Weights of a small transformer language model.
Architecture: RMSNorm before each block, rotary positions, no biases in attention or MLP, untied embeddings, normalized queries and keys, shifted keys, gated attention, value embeddings, hashed n-gram embeddings, a smear gate, an embedding shortcut, learned residual scales, skips across layers, capped logits.
Training: a variant of Adam for these matrices, 319M tokens, 4867 steps.
Each number is 128 + 32 x the weight over its row's rms, rounded and kept within 0 to 255. Layers, rows and columns count from 0. Numbers have three digits each. The size before them is the row's rms in percent of the matrix's.

# layer 5 MLP gate, 704x256, rms 0.0961, rows 228-246, columns 0-255
090:079151156117133092129147129174095056130140115122133129096161151129124116068082083085139120130153124193138118155151167079116142190123111173129172121109099128161163128125025105079059186119099159148132138104139163144140187130190032099164112129164115154120114168100181064114112154176161102130144171136089086145076132151105132168119167132146094124181142152068108115145118144148075134105136126151111129094096104191087157089152200189105121164147146169095110172147127166096093138136158154103127140109117130111138146097176100100167133128148131071147176112063157128143124170118096187149110124172087107116050114115141089139165160090067181155116104107098083123085171165116123129154144098172104120143177098155115126079102131102175109098108061120107099076114138145116144110148129183
107:135177176165088126129077181144175132156112127138171161135104124141095098105083175118095128154107160124150134043108182037167057192115141068111110098159110143137151113116147103141143155113139141139136153123121161185116147082156105137104169121195136085054078175135120189128086070085140123154108109104178125160073172192093135131141112150099127220141150114091097159110103157114154175071116103151093157152056109135125164083139155110100083139156149092138139098160150107137095098119087050086124104111114142138144131143174162082142161138124115134122147122140127082162067157091075107079103152139113043113124119115112144165109138107083112145202149135135147116117136125145136138161088067155099111167110111162177146137167148094154145098121118082113113130184086093154128096142090174
096:099076164135163154143167091124152100088110151188197109088169150107153083128124110148162151142142140133113175158152161109132073135176098081134143090079092105119113100101134136085090125093125137127114092124114142143170086150136132064146155164101090090110192131134073141147152133105175127161146134071112130140158126157202116114120090152127083111174156113136094189086213143176144122127117114102167092134127138107143149109181125146085083052149121147102154112077155125157160132068155135158115095152142119181187102151153078125060132091091108102142113118107158097168180131118147144143192112145178064158128081028095108138152116129120071073097082210146138142149150151145173138131135131157103130156166135174103097132143110053054094134191099128129129152129130129148074144107107157
102:088091141153148109123150128118146114100196119146184181158142138168148119147133158147159146088114107069128142110112126120111145127136098141138115121134056129138181132141102104171112164068103171113102091122068140128128175082109122211096114133161055129138116169136089111090148152085149134112154104127146088190080100109172088118169158071142089103105114109129103178163053156207125142152110150114136145054128100110148089094139160148123153126162090169149148125130113131115113113151142147174158070124149105188151151182112123068076147104171062106148119131095086134133112128069169120081179121081193135123133097143092095090078149146103086186137122153086159045113132103153117110140182106072133124112075156102096093154119107117102113161143152135132155103106111044161135094130204192
095:087126147158150108139142119123167139163111119109170152130144081113086076091091126172148138066149159135134135082179141126002139115156091123115124124177142144108092117078111085076191151112144115163153109108100151185136105044127107153140078119088078120145122146124200124104099103071073185097143155130152130169097142136118120098033161128078144143169133168082106149108154114084133071120084169112161144131138115181105157107142088146150183138162156163134101196112149080107185168147123120105116120087148150108143156154115135064150137147146114167128106085156143067120093160099140104181108040146175117140100160068125111092109146137119123133081154166137127139158136101097150142173112091172157061173144151135153117093104109073125102129102193164110119133175058139119123145131139134
099:097085117176093130183179142124104108162124137041134133102085062154063142159147151110144091091127137105155110199167130133116144172079121145141098104155085116210093168091053165105120134145137159146102133131100116108120048097097138138169134126119169066167103128103179104120146174121106096055105156141116156112092149150109193108087126093133177131163130177110137114185157109109118081165121174123071064138126146108091165113197149139100125144142149167165097133157086134089173118120133107155147156108157091128131106146129092143102138103090147106116128066107124147149103102058113115147115133116216167110107104107142118149133105154116142168058131136117090097059149088132172119166123162139175092150139079120121127221132207087144105097175100178114154134114103143148112105137101150
106:116180182119142124176152152164132192123132122141190161023124139122157079125107172081131094099132100173128161151076129151132141125148059138139155076131108094123202056141087104149125213107097117078095119148114114118148112082075119162087148101168121143121076141169122131097080131138114060163102126155167135110116113172166057144122196054125090149195101097122119132141135140135149062131097118157142120105122117140146173113056153158126073126117082120132124116088169195134127113093099108075120109125110173131174125156111176150106127124128044144081149095123164104127098127143106066142136126063185116154105140130105153183130086160096116058138096110149130095117171156103149130106112140096130171146097149154132138168111148157137090162156143136107113083150121098072081139182104124
093:146106079075140119110144107145144100083136111167109165112173129117107075144123120180125136169117184054088130138114095134112193098087096088051149102122039195102158185160157111109139129112112118159165138143129094092134155157147095076116146148038121085118149142139083129087156111167153141170151140160131080127149128128090107133170189169173095153076135182143174117138107116117179131114149089159075128121162111070166184122086124152080059088098076129121129145085169164161146115154152128173167100090088141102131137163114151111107093055112101075100151090119154180160079111126112094155101140109145126084168112137149099148085120079118099096104150099080168131162138114149110069131163118116136149140113126199178113176080129106123123145099165120168147073149085126140135104141166191
094:167113104117147142112122094166183125128106171093097097074126163182085182101052127098161131142161143112093165158142105127080150167126195084107159106099113166129144121121065097126137099151120195112166125102159103184104134141154114181139133099177150122130096132100106154152106166108131170141066109152067129160105108121156140129126130166160167148139096171158157117213113118110071114074133127177145083067138120171154135179150124143177046147119115116159172158118114167114078152164145136091094203137113150130167173121121153125078144152137161086114161149043159157180097156115124191087101183093120107157109119113136112098119174136067184146122160155142199141066106169138076115082171143152111078159131141148129137171110114169114144120137109112149154100111147214085113146122150133
105:099061126096151124094175092161081179170115073118120081092060164119084154148142090110132131155095158129190131075096134114187073074109113158146203121106139145145111094139157154129160162135156114124108157212181133118130192090132095134152154055126027122115101091087141120144104159131146110143130103103086093132096159100119148146128195120174066108154141119120158132123094109096116136153141142174158110119137146146130115103178157132179107112141097174101131101113142107122140135098134108124112108049101102101112095133134126102115070112107032130118063150162113067086136111074121120151110194066097140125121081141061133173139125135143174112099120142112087169168123152127198140165168106139166123142099148150127078130122132150140148063143157114126121088119102124165174099171072194
099:179104114137142171127139137101140139126152142126131155066105112144133087125169099099094161107079136166133188094126112159129161159098122112049126098122154131162140089093127056130192167097174093044098206130167161137101128086108154141177144099158104104120134109138172116175120136070172167173102172161034166140056151123148190156186192103131078120147190170180144117166112138072084107175089165079133114098211164157147170124105144120167122190088161101130145197092093138142112098123185125097167154136113136120173101124148130110135122140109161117152128148120142154168068112136179126103115114168130146105122169108082167105129098106130084065153151083139116116108112121124145153123146110102148125144116168133167127149138119114082076117095126126130190186135105145106142182157108160
096:168032104159129099124157128188152115160113124150108103097133070107103114135080149115156072146154180164090081102120134124123159124190118049120112051082123075108117102140073118153076114058148201087118164102181139096094091130124116127095100128090141075068156152135150138147204121088077122043123144100181127119113089177134091092095094134105097129117142132130168104152142093167082152119163111140155102065160107142128131152108210121133097160097096102094095146089125112147151148131117134099087137135140182175125152141157154134101110106153112163145100105040125137185180133100154140097118124133100126121092136119102141175151135147122100140138148171089134177155137098106146151112135085121144063141157136145108119103145144119080126143166114122158155164102022163149096147071071151
099:116100112128139066177134131124141103156139148135105088139127036132171120140122138137175171088081102105094115092117137116111136122153108144163107142148102150128083139112119121121173135154107137105148127083101126115177132155123152154108084130120121163162134100157169173114132181166127148060126158168113169169099067172148130157152133160083144164180116205153162155097087168100175111108055134096135147102097143104097153191142091114141103094134110089097168179164083097125159129176110124169132085087150084128108135144115081056074148141156162115085102148067124146111111155090131163195128120083177143124150128003145095141100097154136158139150101146127168099062190095084158156181088142116089150120109167171124070135168125069115093174156165155078171157132070144137082131124102120
106:111085113152135132186110136094115074170109135103184100113115082113120126106157147177137109122038140109115124107178136119091157127088138162165064146173074177130117128109125110157115120130166150155152124167146106086220171126152144120067081071128117086105106234129165097096106105137082077181124124138193141151168093079122073091133140176134119119126105130113120165130128170149130118162115113111139127074118176146096144089099178130127186119201120135131127130166104176171164139134093147107113113163122115130145086126131057159170097057083123144115101133113157138159128153091116146178144082117188115148105165164092124124152129118151093083110114175126072073217105124141178088093130108127142153199140078117157079156079134153118119129188140123126114188144125109098136127120193152
081:172170124073108139113116044125111130125114144092075128150084078072116132108080158145102112133142136147109172157110145160101100169122123147089110151165156136174099127079199123113121115110120072084089195104037138153179158181183130117166108149085103136064134167145140093158120157159166118109204168119143098156127123134159137130137137096131091137118122158121125086140060121129103118147086167071119078129112145194154071174132081152129127141113197160155104129143125164128131095136097165132212134075129169100128074092138083156156137129139073087097097102090138144153134136137147102103090082165144142118110150155143090094159115118123146137092121193126133086077121065154141124128150193116132099151194140126113128098119102177149152139101129146130156129091142123148071147110253176
086:136095154176153110147153124156133143139092150146101145099145078150166129165063088181128132095077072108151076131072128106067049131115102144138099095191129141106142121168068106137125137136108150102131087159069136133101092147162108130156114045090102122172149134126166132179091134165120166114142066156103159114187187165169112103131137083105155099087146157116217160173158164101051127130114117130093132086113112140090162169128135162135106164105144097154149166142105131172136183100148175139150160147123038106170145157138127142126126116095139172117152157089153149142136137119103096114169168134091089154186141163090174076074089189116133102080099166110153113136137108110133152115102165170112104148123153096136098077055161109119175173140116125153156104188085080173097129190119146
106:093146150082141182157130146095134094128165109092125089133124064125113105109151168137138105125100131151119129128110104107084103163106155135158136124071122085129161061098114123124133132114192120150064129131068141143115120150149146126139120127134083108211136123122095145184080163095121070118068161182150089153095088193067124139142141129113123110167199152139159168069132195148168148046154156081116083113119031123155140089143104087146140090065156140042091172148096062099119180149132113156168111141121154171165124134096175089097136117133112168095069088060171133102152059126147122108140138116109155141142189101084134162134148119140177111098097161109079148140179121153142135173110157075144135109125132169154099152098168137129207136141125093102157145152121173133167134116131142
082:166138073180169091166137111136121108159103071095147144112154065117137086078071135173181144100176139113122126082154120142110156143101160088104144135089127078125186166055117139132153088136151136143125126116111103129137139160100100135113080148162142152140132146100082205112163172121077183060094114143194070122142154136195099145175161118079126144150131116076149092161143064131137140130161134133148148149155105125151158111079137032111164163131092189171122149070120129151172145167062107153135137168142104109129100140100139210119087165176138053136117146160122099165133081120194173115107165081094150099123058124156134115159205171152119106157092122138110106092176128113156115171156110162107187150117096110131169122152083108128125091085113142118120142084123136093140119073153120
099:107114130171110108102156144127147117169146146163178144124194142124124134120111134127113140121100128183146047105091119107157128082121106145110139142138144061140064120130159103136157149117107125101181100162053099108192088146105122137154123172165156112118167064108157096164158126105106106025129095136110113133141119143110131116158138110191121104170124141124146191142164144139154141068090132103216052086138066179118158155129100125131090164170102219133110132122095148117133209131075165109181150197168119113091158103127124114108059152081057167160099141081176146136143108096151129092094138126124098125077109111073131133077158118082129116052151130117102167119156123156116141140136156139101095156107141194155118158135165148137091086109168102155157111161119195126140149069096147
# layer 5 MLP up, 704x256, rms 0.0952, rows 228-245, columns 0-255
094:154107162111152104103141085098190104059150097131155147133232126115095140087111089153111141108122171169097106000112180100160120132080136123174121119148129171154151135080160096145138157075142128073106103117161141089098173128103173100138149139073141159179084165098071135140131143114125156123117155071151179118115052171153074123079130103201156117164116104102109119111046189124152087099093146130157091158178129152152147121142139116117115137091177130148158107186135122097130135157106081192086097108100141144135126103104126111134135106108130127118164129133109117179115114139061159111163153139118131172119134100128101120169130086134089121169151167078113132122165104090125134148156113177153105163181120163098128127190113152108126091080114165103119127105107181124127202066044148
104:142146101124135143131140131114185133160168141213086152130135170154120165105138117162123162134141099096126145128078103122137176084132126156139110107113093211123117079103124135101126129083126116145072164140167176104152109137108100088126169085126123158097113097140170103105144150113122135143182137080085139190136157155084097155139114096158194143119122117137071141076153088101073157153148099129088137163079175133167111169155150150068059176088143121013131154109156138098097094130155181147156173129159136140156150152144107140140105137126124161082078123135062123132143146189099141184079087161149155129067121112114060100155091109119142133140141137111093125142078175050084078099090185107137126062166170197114101143107170064097151130139118162136154106139119064067118146148162111
097:117137073148152139088183181089140122132185081171123109104129122129095100184136119159131096114100107091123152130117090082115153178067145147124123125122168134083124061163098081175080084142126137091113163143142127132094123139137061168115062117212126062084134133103098160158181128108156186163152091108118121144111127132136134096153179075053159144134123087138111151142134091147117161109114171072088074116142109145124156094108156107142173144184078147119116134095126089177167119162136137060159086126127098135111163165086082094089106167113141109164203158111170157140124120118151143117114098077088118151131076152142159154111133127103108090134168087149109160114034153153145115106215134087131177175062118084126118085131129147145145096082124093109126137098135132093194056137144164
103:124107154078148111147154066139103175100142119182188156149204137160146171100147160075157089088134137096117097156145097120129083120124114086134147096132127102087126113103127112091078232124132116128118147151135080150123116121112138109117115132118070161167116122109148157136051140072099074119060110191111125207105131121123091119094122126072153154090121059134194188078123121188100111111133086090074133114148169116204135163103135135185153075115150150119137115155120117102119136156102146160090110108119085165136146126092146105108110115103082108115120154132143122114153183068113166151176170153111174111121180125132135139099128137166131160095077084119135109166142109075119161074112098099145135144123105091058129112123035130183217144136154091102183126138123148176113106117179165
094:077160115141171112156132100115161136158129131105189139161162102111095073086090140147144139115175175163113143122156140131003112125138082128096091136209180149124065155083089127071183132139140115174150084085117156144132094033111111155113064135111078106132145107106187115090091102080074147083174105151166156189100134160132109083037148145094164155142154201095093126138138102105134104121072165127130175125154092179121162137125083146113163150135145157135084170099170102118158145103098115107113113075172153086137151135116134080174128155115135128167123088171103095146128146150123098170113057153165087141110121094169130090179156140117130109114161129150100107171134097119138146164081108170167067137154134123123125134113119090163092131106204182098127153153112118117130117135118115
097:153122165117110108170171166133116130147123175091192148122106066129128102145171126143126140079108128143152107143096202126065117144120068076210088156148132127156098135111138134087076139156128165189088169139141116146127104095104140156190124125113124115158126096122165105068145183098123099131068129135162100132090145149132134164066162048187172160170146153135108150156124174120137085176073174114102099134168182131089175108138099115068090146122096113140096135168179162086170142127178140178134164142144150158166088111092105135108123119121078058155109101098091149161138124132136128145153137096135141125095145110172135117093158141124159159095140190138091118117178101104163150174185168174130104135145080145073107190135219063116122101152159200170138122085079140169145116145134157
106:134097107074107175089175097132120128099154149085101083129097132134131106119138110208147144191165082149154162130144136110116140127101169102170132190103157129102160086144105140188130097138154113140200195104193182199119155180108149144165101111147120139104158157078184119151133178112121155103158116133100140109177156067151123160205114143100210136069102113110117122127099166144091192147105097082145122112107108129117169108191157108110143066162138158085093161145163121139122080103167147162140107084174106129065139148137152116093128136110133129132053177175159170150144105123181120115132150142080095159126051176173177102156205094193202127163160141128131142074084085114124145128151177107091122134138131129136139145150107105142110097104154142153087086134154138091159133134137134
095:102129099124077141162138111075132142113135105115151115156142180162162129133090156165127127138193134134139093150171120077149115140145105116153066128117161107134148104116112124108078107137087066089185149119146103144151175067167201138111094158142123126100054117105148112139168169146084088131160140106123144081140071169156085129120135117081120177154081132105125086167091109165131126138130148157055128120124105144136073176129134104059132142091084149095089068155161154108104142104164114146146130137140137122066097082246158126178132151195207129172139140194101133109175156084181140162124086152137109097144066138132148091156142136113174203120127136087123151169119120117079150140152105076128134156061165060104106137194105109162144099122101115076155137141183147080150114117122094
095:138123129066195201117068140164150127072128150057089129112082106140117119111097098115200128134140220101074119107113087133103163080107150130140171107152104076146127135128107120117127147132067174103142113130170089144182189108158160222125171064118110149189110142083135142138129185147062128131112162188151099131174116177117129105172154103172193135146154122144185123175137144094093108157128161133093136119114163146119172126155140093117137154085209184179131163153095133114134143147143142109123107129107128107143140153119147130151145173195127121132156111095185147168060143114141110172120166098159175165124109092143162150062129122104161127108222089088095089142156134101089120166079138137139150168145176121113150120105093170135148145169137089126098127154109156103083156095156118
104:129151104111113107174104144130105159133157089101120142123171117109072121126153161188113163149120111144090077152108124081123127190148091114133096141145112103086123155090046092161153129132105122173161147160136149129108102101118124133157143129178148194122075111090140112147151162138181112092146087166123112150152158181118070149157132126052122132175175078094108090127139143112086118150114179186144171105101142178178131078167113104078095131181155083145084179134129065106114168130142075186121164159129108101162087163141153135114100122209098124116138101103181128151085135105139169194128096144116154088123074137094109086122126162217098171139086128124129099139140102081203097109188149104144142116074168108172093126107104129196154148127143126076096184149104071197149101162132149
100:108147200153131119125137153143114133154095123099167139052112114152115086153100120126109135143162115097140098106196133100109154177135101173143166129176152166190104097088132126157211085116091135132101159121105066135117115141170162110171158152104113089173150158185164147128176160094130140115102114091110121167104166161126128176104101115138107081168106134168089166169138161100098111170171118148119162072124140083145073116111144125160171151088161072144019174153097166130101136126089137158079126133156168101110115147128117098137137170137125099149175097132101142169156088147160180109110055180087189120144140146123193144171150142132104104074117148090123160111117065077199136195078142114121078153183118106117158143116171198113147069159137155095095146146122162089142129136074126
097:150125109109089081107139105175106092108198058093091129158106098097212187141125169083190136102115111117097085101124114067131127106124113094117145091188143102163154144137131111159157072119186120181116119169083048135085135144124176130140156125109109137094143111132095202109198135177128104117067132176155100117170158097114191174122205121122118146119091114142192102098154101115166090145114109131160133160118197160157165153123150113121181094130170158105128154139103045133108101143144042167103114125146095127161153092152135120144109105091134122144094146139142181094142111106121097118118067095093177082128127076138133155127098155147084120140120071148110156169144169143131150130087151170111165106087087133173152079114162108081125187148143140176138102143134081120105139202139150
097:177119178105142062177103127154122130137189107083130120154164102161132127139127162100113118137091119116137069113152077068054145119163079152080138122110128149076166141113102164117136188151118184172108116099215114102167130173155158121164078139162086102168150104144102168122164145136132173131132128099167128135139110158133140120079149190143150110106160161149162160102124152114203165083149095137094121109138090169071153159074114189129196131101116089078105151103169059162169162160084079132114143097141112155042095127094096144131149150156087116161145083074097138109099115180146117168124112079102154100061158138148112108119161145090089111122131149126178121102073155159203173122137073164133120154141148152128098046131131064178148106146121133112136088111100139162143098149134144
104:139197116133197134091122128145113188126145110122129117168077112119169165128160142104154143086132163108157154143089140155095203156141179071162123146176138217160130189133105105158104126134157093128125219159188134141142125096172102182117136120116103138116138149115112146184118133069171128105086179140119101112091152130091106140108084122072088094144107144128161103132112170181108131129180191168097117117169136147086099121163129129088159178158182131145141096147126144094126149117182092119123122160133167096130151124126159127154104133175155167110139190174134118088170155090116141122159121193144164111168121072165142123088110094052062214175155164165100102112174134154089108112090119102185115081072116147116165143102195103145116131102140095107132114148115151061118187176152104
088:126103171065136123110164075115104109123165120149075114111090172143154129115109145182107121144110126128157123153047120131138137057165146111116145135112135099128181122135153144088164076205108144074188091134137124064120124104067086146107161094094148168135157095118130126147120105160148147125111159165126104172121136114145119105127144159191128119127133155119082111101163107109110199118137156159075096126134142116177105153175120145068124138112153149143127136111142174141128093060108095127099156137101070143032167159157164129244136168131144109120048127169081146098127184212113078088182128157152135162114140144106130130160100102089108162093171117127118146110170122135132147110111113142106201119202064134105123121131149113111230146099128176112131139096177165114193092108121142
092:187147150159171148106138103173144101095138135111121156135117072131084106160082188141116164065105136182141084101081127145128107151076089122092138132184089116060137100116122148131142125097072123092141148170186122130115195129174062078095119076147152149087146147177096174122119161172121126124142081167163194147106100145124161134076123167143077155091137107182153156081129139145148043125121103195085098175119137076171159152186105174115094222104123109104108134181081058104109135164109104073117147087103128097157168098138202080119095139128074173108110120084098075092131144110100108176153081181108112165172119161122137133134132134148145125127127110149136143082149085152146128102102146097124131098133148147083083147091092112125139161155083140111092151120117114154115125154187149
105:106156124139140102103123139182082098083067164097085139099160096110098150146139059141144157148181124074142133091111092152088178142120149166128168128142137131132179138107099175111120124072140150139134191090142182131151173132133114096127144138141140154129137101126107163117175089175128202077159125158161181097115116122177127127201197149140046133151113080091131168166075089164153081139127135063172080100118055116065176138108139086154107177170138150178125157086148120143172214136139164125123112120121154157127160085139094154117137104070171104167142142079067154128141186152145180148110106085143131139126154137153161147231133151136112088122133078122112132122125106112172108057094149126162100151161094091150157089174172114140113140098113153168132147139114156132125071141132095
090:173120104128096129167160100199186129140123118158130122171086136101106142149145123165161107173161163101061180114148046117121094123106127117085129156047210104136152111151121092112113156152117147111065177135134081126094120135159087182086103150135065150117110110117105131110136192127156129077095115130187155146193171166146098126148133124044106105163109096139052156096178113132164150123100107123176166161098136182137130138168117101072110111148153121114147126103059098091132147154149137057115089129137069108171102137136116162152160094142141109088158133120144082103118177139178133117068170109151128138050139124140114117121133146174120094128107161133104125042120188189144150158135121083144151138141141139072131097157127083153137095089174063075115121108120145084153123092188142
# layer 5 MLP down (transposed), 704x256, rms 0.0914, rows 228-245, columns 0-255
095:135105162134148133142162162102053115096104080141175132086106239155102104155110084143169096152171099104120119124096135109222133111112136089102129107149104101149202152108090058109118153151128091132162092054152104078120108115131134138156134090091191187150115209102125136085114139124123109113150118129113153155096084158145134086097106131097106139136122134158116152128059125134159156123124098113115106146187157131138116154118191170176160103151164085112152137136141178146235130159145095140052158104146133114139068125136164120191090129118126163160152163176092138151137184181144114146092159153106127163167116190157078114128147077154100161118200134158156133150116132169114138112160068133110205121097145127119160065108130143116138090097132116119098150167169108085089142090147155
105:133117148124180112086133093187134116113168118151166108086145128134138163058127134111195093116133161095100114206166104081142101148167167166166126141134125159037149099109119125097123141174087072153118121084177095130141077158164082108088117082070081135161134130083153134105132106127117127096115105143066150118150126075137050122103153148136086089135164128145147217117117131105147121130156111140043151122136158103147117182110185132169103154130115106087085084151086117119166143130139112122130146171130143130125139123107071155165151136153205144083170095156087097090110149192078198139122106167125135145111129109070127155114093159164164133079127128103113081107120079183072068137120139072095160076078162132118098155161134167135103095116156151134166161138123139152111208134130066
097:122127084161085121104067176184125101143166119146101112106184144091098068158175110127179136128036117134138136093196079098124128139115156147134173121149137197174114118155132195086128159056059178127081152144156167128124150149110185184156092092121124024137113109114060084166168115088165138145113156130120128146140109168163117100105081120107093107149094099106132126110178197122114128087126065153099095130087107117120174170140140154149107114142098159168133100130150142120106102182163195135136110168122129111131146126102090092130152114094133127136098126119171074132149131021131142089182067175161091198137105066103137122158103097087141123160155178150166106110139103154091121177093149139115124129106159091112104167127108131166126115158124154122086096122132082143149106130087124
103:126130138124130099102177144047114201194148165114158131065141170126102138186187123146064166113120099119095168119113122114184153145210099114131176124132129135169137147066161079070096090115158106123158104100108101171119129147154105171160181177111099134103226162119136075176096118097129115130120123098107101105134086122196183094173112122105117097135096135110122153164111045128093071137128132092121158171120101106167170185098145110153131144086086088120137123075156165127108070129108147128134115088104160105105162143116109182070176146080155111206077064136114107134094127121142167098119128100117100095103120135168074148127156156165135172141090107125133124159152156119161130107119087120135151146144159145149074119150120110154072151162138198121156083094115121120108197082148147
096:060128091138109115110121102092136142180172159084185111140146172124183167125142102138147129157189155156135121138174077130155116118194119087192114168124175110117123170173105124146180105172179157127155131095136097153112110155131160109141144175161101126160154127149090103223101127129146160100166109090105158160128158077178038142122117186156156139136143078104107124118094119143117144210145130108114147109123163144166078202140119076118148115157149127172129149095214148145212157111179099134131186104129126125133104120162131107028143112121115185141132079190104092119120178128148107105151096155122114205149132131119083075157136138173157154107065129177198188109119123126133102090098131155125172135110131114124136123072085164109149155117123141105142146094098109163099116131113092
100:123172118096140185122154166155120129129138146104054126084124138144114152095116208090099081145118137146144125201162165118171054140138135100153126141079128055120079135133160116089123124152174129173119186155082113130142079109117137173170068180133186110184127170046150072044092184175180141128131150115137119123063157145146143142150174110142115147115103180153111128100109144059103105152161064116107165118153093157083102141111148163095099108187133147142138077098072173096177118130135103121148151155088151145080111144107117122156094140140136171123160162128129139129122081167090129161102113135146142152097127137185138138164110153135137111113086118192160131074138085114113156100121201143134148111093100104119090206114157174139140141125055169162101176142095101152181161136132088
105:149076153101110119132145064135149077093145112157088140141143148099125198128146173143107079136173090146116110105169128076094138114109096089196115146127121156103156128164157093132141173131137155160200083104132159181108116114151132110110117122154130147082090157145150175156150186140134186126148123169107134114136074098090176049107179152143150151090188128112101173129172159134083132162122164153178144154204053158054134063123143132113106092120156081081138111079057145115121092142125163171102113127100191097113180132092159120131101147159129054104083126094117134089120136111108135101156135166132118139049127152122116196152188101136171101116139156154146133139112111126181132168103113115146070125105079145129101175135080114059084120212146125110133111098107117174181111109132135
095:090117100137118144114133153137146119102130120101132151093158079064105118147129144149129112128121124080121133133092078135103119152141150079078180139119116152134133103132099126108113115066101120117142137190142126135150087117168130102112153093132095114143119131154155122151107197149177139157117137086149128121151168075097097138144117122157109126097109158110133073091092111148153093123075097095091122099055083171057176073095135069111165217178117113040078128115068105139110163140165122102110130092092087125112101044165159080085087143109085143108108127135164118124102128079178139064136060127200101163078084205111147100131159109122181170104162137124066148145077144157192100124123088123149096105111182151178131095179122172153113085170140141156125074107100126067112102093140177
095:107134139123152186146113123149101187137151114133122093063197117117089157092117089136155160150145162110095093103123084113128073061156141178158107104141158112177150130083174109148151148151130133086190149126175043165133148186097135165146146070147174147141138191120144136096134144140163102152043167105093133081118109097097167146149175113128143105180124155104168159158080071139119113110157142112127126124141187127143068131182139107159116081124132120107180149105139150087162161164141108131124202095065124102145100143143104153142094124122172091145135081132112148160105124144138115174127092131105107090075151146124121103076146144143211141154149108109170160117157122182120194138171123143152096123165187115137193142085119097145157093019084103138137121147145154070138048131153163
103:101177129114152159053087161080122121164162142109159108074082176150093121190142100146143142194130120102153181172108111150184156133133130121192159113091151137108218148107093145104150115106141153088145157096168116102139147112115122145191160090143087099099149095139132122115119093157151094123062140175098094143113177156086100114139165076192137155195126112120115109127095088111086109137126139158139144093106102167150170108155123119126106143139129169115135114135113172086130117159186111130155096133108124123118069108112153102095120089119020131101138122189174150121112112118122075152118016091089136128116138139102173125113174098105161115115080098136093126076108101077192081121167089095102094122150157128165133117131104134072129140112059157168082074132111188092104078141143195
098:097089214110139100104115155072099068163111140145140114089187130136099154134153101147094121114128097154167156147140148150140046095165104157080109130131155202100158128192166108098144082122101181129113096112086173114157104132137155134090100121113103177183206093081164151128141122143099124081128150163120152171126084118152119088138108168145091205113143125095169109108101161186136173073116145108104120183155150126152080138088111136098137129117119091123140106120161192131109141158161069152116134110121105072129138119131117112147111077160074255164054141148084111094155104121124092138070151126083136169129107148103119144169179149079111173085139136112170136149145088111131111111079107192120158138173134115117150159143143169169099098103125170166072126105146181122171138135103146
096:132064167164133100140160156136130122136100132110089117125095115142106145143093144168104146148138119160170095135063159102099128083107112118134127104123131127072145128106090117112099157145158101094148116169127095165120170107075144094114120106132174090092117148149131098114135188151098089104121106128150085137093103152127091141129185120148120148053159142132128174193086114151074092095138138143080141125136113107136096142169159198205140132117118111110075083127163078197162142159061147096088117133064120174118153140135168120151111201153094120133120070188154117103168183090180136139104171091178067187112154124041136081160107087083141137070176079076162123133131155117157122176183057149136116096099099102134102081153152210206161120133151115169162133129146112148137103144102102
097:128125128149092092094069065198105127109109095101154055087098138150142186148142115071087123116105136136128166128096128125108125128159137117139076153141117108179094161123131141071155104178149177127137111151055126139122131135166090140106118185179098223127171130157125113102099139172117085177115193113106152091146107155131169138149126130115134160106119108126162125111101138103119151151152183131122120195219139067181104172120117158106138117136080107175139133213159141083088078141152156171110120169137174165139092123104142094134177157128080176140094119215138202159142100164104133176086141138072163142142158174087074137110126167108075082181117115111177124122145135140130133118154062107107099069151113151149107123150120076134130098155105135091096084141173130160090177136155116
105:119110128105113118175098143188138144136146170132198115139148201163118087201095184101135073147193089159138161182157118127166225137109078113135104152121129164132203106111110135150144145130158118159149108137134108078092156177145132101136164118142083131105111168144131157163132179127159129102124141157121120163176157142104093117184132123116142112130091147149119162106099149101177140135120121088254162099154222141103116102116174153127169136118157123168122152092101184154141088101136108125168084091097139155121179132100118167149129172095134043109083106105114139137143143113134165128147160098102134094128144142094191123067105102083066122132104131132120138072107148105156171140118127207100165142080146087165147128155113148104180193081168137124101081166097155184153141170109133
092:121146087114052162171128095160121108112143154116073119114188151170165099104097098123169117158066149127112096120169180106136148133109178108100125141066185108108126128137215182194150172085142085151056166091124201131126113121128127129116113161119082135112080134114088150159183191095129142142167139145124085162139157114121074108137100118122163089170147134111083097147161136091186145195157165120105145115115082117148131110072143076099105153167137140136171107111130103110107142090113183149132143141132112142100121154157127102115158153161110086115153157110185098111176117112145183147149130128093186095162099100131143142135202153165099172218095187181030134175103077079112130082149151143128131149101135153115169164153160114111126101117146087128086145115113130186130165096083094
093:120153101131098100123077085059117163129120103166096100147175102150119104118223143062155163192123131096152153126190074120142142113143124152188100131103094190156136148154100119137133143118149152146137154085104127140124114109094087183091117117193081133125156184146146057120110174127132170157116155125073115093117126153077140148145181148095156088179154125121077109132077113038134161095153146122155096202132110142086132081161123102070170091188107076165073140164098142145127146137149113132160117140123122144131117128089105138189096117097105083126097132141119163102106146100189189132122149063168215125115137082183140140121164131144191144146102159073174122140103166132083141179158132146107132126123165157105119120175149083139140093150130122107152180145088139116098146091045140
106:129115155158139143146103103111099101103121083148112181139150080148147108101173148096167188123111159095197125148111115139106084123173117085135195127142079115141118139162076139134116161133114150195170137092087156150182161124119064092133151145124121120133097190072108122084155105174060151136144152142217143116099095055111062101167101144099089114106137096064143149122137097135127148102100165125123125095131126095079101106173103131117144099082108103126091101158103131119154238134153117146174120132111170128117161145157124121142043084156114093142195165092123090110135152187118116145132157091153146110192163139155105158118155160109076127170109147188147165230114153126143122122131083119198135155190103120144113059167127085078111114112117137143076114118164084126104085114133140
092:114103186151125145088081162121141172118108134146106136134132093120143165199113117116116132092130134179127090128067102095160120137163094152068123130150114118160116072115114144113154101124133164142173129167129164181132141149176138104148204149093162064110095092158180121119104170146128123159121121138112110083110120152096109181122054082130146147124106131078112157165132140105124111111129122131117187115152142129101167137099186143169119167081111112150145112079150133202101137169139099117140106168149184126157074125105141123135102042110076193158149100099144111123138086071112038086211114147126074104179145152143093100087103110118092120107166084129161104120097151133088137087136132142154075186116116073126100121073143186131149186174085062098134052154101112151072158181109081